Each number is 128 + 32 x the weight over its row's rms, rounded and kept within 0 to 255. Layers, rows and columns count from 0. Numbers have three digits each. The size before them is the row's rms in percent of the matrix's.

# up: layer 11 MLP up, 1024x256, rms 0.188, rows 314-360, columns 192-255
# down: layer 11 MLP down (transposed), 1024x256, rms 0.0935, rows 314-359, columns 192-255
up314 110:124085163088120144131124050213171173078125093167121110145163164141143195125119096136100103169127098130138066180121120117166148202110120156100121146062161129128115151144116149214155140155101131
down314 100:133117175099113099111147122103095093151094153107129120128022084158107164090134130186116052117136128158152119110184198074121062164136138136180125218108062168096151132142173099085135123144141162
up315 100:134142135134116153138122174137146087185182171095164135133094107061114140098099131087113151130151103145104181184140156143101127087130136156127184092149086132156153140127096084100128126128123154
down315 096:077064118135136062127061145154166108138139129138142107103138103126178101159152134065150140071104114117109139129135069144160159139091138145164086141190134138093126145079125182172177065116157139
up316 097:148172088114115146172158106167126155107061076142095130104124164146170123127114080117142047070147072203137089080107083136107158092146142085125123128133077152137128136136116123068158134150123152
down316 098:121141214113170124105112082146114136166118140126137124138168089161132116089107170166123144143162106074107098078150104124126117120150146132127159124154133143127134135121110193142140094162141077
up317 103:146163144134206132138140151160101094131140131089119144092144102168126106080151091091129111008125163139127151098115167154151127142136102121114159208151086155161130115107078088117107145153084147
down317 100:100110097153160141105119098068169104175122202133132178126085157134135083126100131083155081133098177149175142120124109071116109141074144107050137155128098101137096150136145071105180080101182119
up318 100:111120177168133164134123123154115101169161150126124111137134117098116181185115171183163099146168121147133100169181095164175162172135107128155121048116157129125105101153122138151130146127064118
down318 104:119128087073085096127154180087126098137042111121148057167089181126174110175174102147112144064099060182166114097112144143124128104117142093103181075142101113153106166141175148134088127132143076
up319 106:189136115121094159151086096132131173124123154111126179114172154146150105112090166133157136143113115093096161149181086049161097057143067140162167178091157093175116107094159118109167146093181098
down319 103:073111135107129149103151113110202116093092151125130134137139113129140134146117110162139136184118127125137115178175111093101147168107113166105137094121140074118096129091142116075145103134124113
up320 102:170166120170145109131105105171143107206089158172125107153110106103136135141179050144140129123188076150076134108067131110062122133114094135135116184118106148147128138108122155123115085101170166
down320 103:157148103144147114140142161145120111119144103087132088142171139123177126189139124168104084105114081162162175100146174137082173102068124179157070128187139075054169162137158072146146110146134085
up321 108:130085076166130103144129155181143112133099129141137130155160143076086117115117152137166105174183129104137102164189150101068192061135117125106126116173137162146126111170136104124152185107108146
down321 110:151119157158114183114145149089138100121096059129157118069137066160107127151146096146130117066142132094174124118210131064127159122090085083168164096188131138102162109137161119139139128128108102
up322 100:154102127163064093089099122141122108125116144130164065106129068161097175111108160138213161153091112094124137109114110170127107095161167099090163117146111168119100146183093132062093107165076093
down322 101:135120151148097035110130112139132120158211124110150134134113157174162192203119119114176121103069138089069162140135144095198110148153147106065087144145146095150111074126112147078166101155159138
up323 107:113128088092064125116110147124147123167126056140163102145159134159126121097129116125116142184139080117138110124111118121133174156085136122115119125156123104174158087146168153117121094133106130
down323 104:067153108142156194173138120180141162184169126167102061136172133136104126110159127127113114188118181156121107076181119172162125171185121101109182115211129159115139147077114099185120109146099066
up324 097:194125121143173151112176121092109133095110103117166076156075167191122161132190086198183139126174106089142094101108144193103148049098207089149145145138109139110142132165085123104121129139159177
down324 096:141110078184101113106119093103159172160183144127169120205093082128128101104190163118141085116140161115167120136086063141124115079140175065156107186143140122166126112185162129118153049169084177
up325 101:083102098103139160157105165085123104135071081127083156096062136136104186134145143108107103125139187123108145129121169115157181106128119047142113184110171127086102121117155132100101197105129144
down325 103:169123174085165133147149104102141141107095143124113116094093177066148146158126161149121120128092112179119190124164152124096117139138127108081057145157128191108093140167121153144101062137084151
up326 095:158133150119118146107137123173130068126129131060139123173217133135153111096087144157119202140084105124104201088130122097157151140100135055082132119105157112146120166094102099116091128098158135
down326 100:059119099105118149149089136055137130133149105157084126094097154125181132134128069091090138073121200107134147177147182132134148158147170161199161154180029110129142134181022095121126059144130151
up327 106:119126165104104129140160141115086091117092149096105145124122159100122123079131127166174128088175102176166144119104172189099168141122085103093131072172143112099134127115074114068156122128093121
down327 104:195157116120168133174136137177101111192112057118136115109122151136113128149067117110105154104114098106062113139203181196104158123074114126100125184080176157080111097122102149132166100119137123
up328 096:153175136109163082119126161183143144096093168088081154097110064164121127109122157103060111094160136130141118102100119095158222072137126150109153126167113113161137120137187142117088092103097112
down328 100:150176144106063112107184129106160156162130099079139070113134168058136157155114117120187114159085136129127114117150196128165116085165149065133124133183130186125106141092141049166120153124101132
up329 096:113155141155110145061078159118113152116131106109145123094156176157150189040150145161116128147163113148158146080091110120122104158119179081135130113122175082117068031138103093099104118179087162
down329 098:114090149134120121083139111108134156058090095176138100139144149191164135159086145083149156185131143169158138101120125187107092108079115117127133153125165100122081100104041161159088152131122149
up330 100:110152171152182131150089098141105092130182115106052110103109166133178144143148131136146106145185103122135126189139119126169135090124143187125110110086137116085191139207178150178160100115095083
down330 100:193131075101114137096095123139163138121116129118083096104137153080143116139123068130215134110140111094118178073128142119154121145136195140064139142076187075118144137136162167108158120128135164
up331 125:083153151137110141147203094148076102156125105127151107098055105168103102165178110123156100100126170101098082087100127108100185163182112071175138116183155126098144088142143105137152088141190126
down331 116:168117126144144180090113174136072185077161099154203198183100133063107117180099106123142135103067191113096106126089146149112170142131125161150085126147074164121131096104104132120155115175208124
up332 098:133117173184130107101147130095108152093106130075116125087156128164109098204097118059132117083120154165096116107121135115107135143122097105115131121136057146135091120119123119101118130169153106
down332 098:140126141151108105159038195094163183173136142110161107140167212164141137159065096153102174079141162121167093121139129112115136157092081125132125126140091102101142075127116106152168107205099149
up333 103:132114083112136138156174109165215123109097102179066143168114104167150124088160109111106123089168113121162131132102104169091098114146189157193108160147081076185156082145182172119069193107136067
down333 105:129072159151093156100168108126160106105132087061083117143111176126026129153177148125127094129120148132085143087142151116124153144097146130105064061098138144100231137140102162142132136164093113
up334 104:084141103142100119154167123108131203175130129146119087122150153114125102186067120145098152121171124139160098152072113132165101192113140100156100140162125098174145162126157178088175159070089098
down334 096:136168148106134142101128173081108189120141121057098177117062137172072161081114110152116150162084105169086122137073073141149143176145091101071162061101189115127142156113100093105118069108108197
up335 103:138107100112086148192143161130086091127127187091090150174136143198133074069086156141176153132124106136134158153129108166120110122105125136085143156078108117124101090175033133173087127119135137
down335 102:139173167148129118129117066103132124098088165126117123125181120083077139131148123153176169129142139120090100132145113147155109032153164069098201105100176159122099099105092153102131150081057131
up336 102:099090125109118112172100114122132085086116086160137123137102115103119174177080101086130099123174130063104134158112187179216194136126153127127107118177137159077143121143141144104099092141118076
down336 104:168085133181200151163139135157153155130154171078097121159115145103059160136124091220096070162121095176160103135108099083100105154126185098145133140208040179104162134128130158067133100186175125
up337 098:164113122126112134078107103154148148092045135130152137159115087167145140124163135110085134134166112100124120127150103067097174157075072114164126153165093102142124077137153118094060103150125112
down337 098:112130103083121136092104093159119114191088085163125126162112125138081142099107066164095094119095122115148113091096169214117146193108205188094109129143112140129207114134114136204123105110131108
up338 091:091136089141177137159158130090125189128103076148111139188093195072145104133161116126132072169129114147125124148113124162041132161114110106144087133125191170140081140140141106139086161151127133
down338 094:050126116157145112106156058085133057111127147119061150154146136083142051171142080126149152116155165134131185121126150132149166091155072157121136138203131072087129147131137128131179160114101129
up339 083:127136149055158143126142144126196067184100193094164127138062138158076169134105149215100134057140209074122151155131180107099147134123153133103093083137110073187201098132160124155135106156154137
down339 078:143112107157091137099121151135126138089109104129082112133182168135105161160133107047138140227072108190117138104099082141127170141119112090111117175063116146080102110133103159112044099096112103
up340 109:155174078085169132119117087057162100168133085139142102169111178163183102094128137183158127048083180105134148142105105085122126129153071135095122155133190093160179118157141108146090151130131136
down340 112:141174150129085146103115141103102155114103102140143163156211175157097145143118176130124133149104126099110134110112099080112099119122124094132111154125115149104185138179146179151145096087102106
up341 102:093134106151090147158110100170164160126082119153164152106115111210132165165100130146127129155115168116174110111170117088141129119141176093087180140084115145103075100121105111145205066139172126
down341 101:184024162119082226107187073105078193174119134144172117079184174154140105141129122132112183195135175084156126132126124108100169117132140129111146166126127137085169168107134086171139114128169130
up342 100:142126171150124149142172112133137152143132147159146161113122148064103141158153155127065173097090131137135131159193070122104075112160148151100120150075118098126172114153175140103132079106176132
down342 100:116125112127154161137093138101100163233173138085121105088155152084062136148134112105174162139065126127150128115084154116092130153112115131147186163060149126111134105165137166122080131118110032
up343 096:147112133166064153170135137126094095141073116150169182159143117086068145121180124134082119142118163124119120165187134112151094071120131102172138125149138132108128112096101093173104151153073140
down343 101:136114170104070066145157153150125141135177117108114158074082100102134043164106135042120090118129119197175160146176174105140121167102113175117149127119124109138127186102128099144060103108147115
up344 098:155141086095126085166154169190114093155067127145170147133138077130171142114113144133085040122120126111145104074092134115147150155205086136078144073110154100127110135075105175099133130115158120
down344 096:134106164083104124109183142163177158054124153102107160175173120101113109097147118054160128177077110110130143132142113058155081093154122082148127098135107130065186081133115203090119102196122094
up345 107:120012140124136099128147170228171100105098112155094102152135198122107194143176099096148199106115110164120104184096138066081138164123154152169178149117165126058117114127144104080150162081185079
down345 103:096169123168078099133127172154111106116138076133153150104102166194083103144156143154077102162126116116125138155220145119081110083143112120183126091131101130172157152144102092108147156119069135
up346 098:150183129114157152111178158156127119070152137060189127088143151158165155131160116163155109112102095168129124129118146122096174173132143102136106108106134133099121125097084095137189186208162165
down346 096:105055071142110153171125098129070099207075177133128046104121116135122124120109083115198152102130120081123135162103096048196129102145162129117118071138139097139073115065148138084136165060175137
up347 091:169156042156047196155076165113170059079103067120118152086095167116097114114117150091140150171104132142122162107135157149101111083133093137121143141146082142093115137093135116139114149068136118
down347 094:094121161066134182121099145106159154159154123117183132114129134112128096097183206164065182100170148087111138146186152131140109161159106153090123121089138125138066150110145169041152118209129162
up348 098:048122136111113150110126152192177075095119129119116126080090142111124129087128094100131128139116141136195041035073161139136134182144104119138099149105152131139151135120145065112093092124162174
down348 095:087126069112145080143130162143144120173096118115140121172085108139156125124066122170116116060150156048070100137177084136129214193043165132070114073189064090104135190154147113126094188101128158
up349 106:198134087121090145110148169169127090109107101162175153156084144137132112083126148198149171103148163102070174117153144124168124126096143121140136162097112107122198133150128149080179084109175088
down349 103:156160118183186189113121163141175142089171104092110115101108156098096101136125138109178082131127152102070136145127196118147134131113143106145115138126091129110101087132108140085094169079118068
up350 101:113146149173163128127162094071149104158085102156153134130133115127097158173128112120103096159077151149108096106172166124149146150137151091133144184152105137199084104104140113156207137118100143
down350 101:133124160163129136089103088102088121107165157073136135188111149089130104100164140106179107131135191086115201130119106152098135097131123134098156114149078135125092115127120143140134151069076145
up351 090:146157108115099121175131087114117100125137086115117133148101065130105138145175154123103128175158167126167154165105045157127135111181147114048128159185128105052101160089038110107156065122125180
down351 095:078127150135134171175153115140086213156061147105146109124142136121161065094127068062141058116116107111126125120129154123104082156125064156105106064157158096099161164153156130154150103162135085
up352 095:090107041095150104156065112129113147109102158117157163083156169098093224173125116139118089174155129105176083200118142174166134160178206114096113124067121135141065139138163112153111160099109064
down352 099:028110159100140123103136188135128150140098113127122058121109138145130135069165149132151113145165127109160129043106167124140123121160129143154083151123176117076134184145097181085177113126106146
up353 098:215146120120090091148120133099130086119030092192094105163146103076148125136164116106149156119134095090162103147109148094130093114117169146110111181114109090087142088099116149129073108094170120
down353 097:135118122117132146173124140155110135146139081125101195127124131086049107185117188162172163133126154109107099092146137136122101081125120181137080082117136123116119081108107127150145150107131150
up354 097:151109146118082144108109185130097073133141114080111097138108160157119118170080103163084153105151129130157109108093119187128128124144116140092052114133050184121141112147129120092152166109159136
down354 098:059117183190161109108173149095111083117140121122116188138161111144108125066120194093207151134101189115108141068165176163130183113099127147154147121111080102109136125127115112142129093157125121
up355 103:064117134092141130116114078140096120090109118161113131091128151105124118142128158114138183158136166160087114091137132142099114134093131094122131154146095133123119095186106131133116132142085117
down355 097:166169105124107105132120158135091178143091136120145177123109158154044123124080151131136115130115183058079055112092159154116158151105095101050111183166118103146145111096173135086182122131129115
up356 101:125119073035102127100104175116137096135113077157101178111107147120167124110102092097112167138178175117106087146164104105146131118118156127195098101092139116091072131088146183186132113152098109
down356 100:166133153157092100150087112119128135067136107141151174178086148123164100162122165145177136110129085079136164155102143136122120148104108150119137140066170098090109178087146195161133108151119054
up357 096:133140147128108137131161154096086145148150148118115098158169186096121135095136127082106115031083121148163167117124139188177167177155117157162179099120112113129081112158136162068146104122121131
down357 102:107101134106164109100146119175120143147166095146121118118082135100101170097117139108153158042124136206144163083134090169191130156128049106167097065068167118174104155135129157159162124122154100
up358 093:140145131064092149164154200135119116176176139175082137157168096144155052136160107112078098125119141106098151065135105086139144104095090084101111125151088114156126118126125153117107131126128146
down358 098:137150172110145098176133155177119057144115101149180112119153167155091095141121092112137140147092151106073078032061123124119115035158113099189094160141064136134147122130133143134153127130164121
up359 104:110141133118073135175129086162170096169168090156072101098176133185106119142143167140082036077143144166143079069138109143180136147142135104107119111120133149150140129124143156173200148147153084
down359 106:175119187143089097090154168129127157155154081165109114139166092151137171121099104139114149122112093140102080141160102122103166146116079091071133153122144154153141049110144130109228146136069107
up360 098:200122123160109171103204161152130178147131084117141062140117158109082141138107133119122171156110020143149099153107093196123130118113071147130117141147085110141120109159098138092111187136112123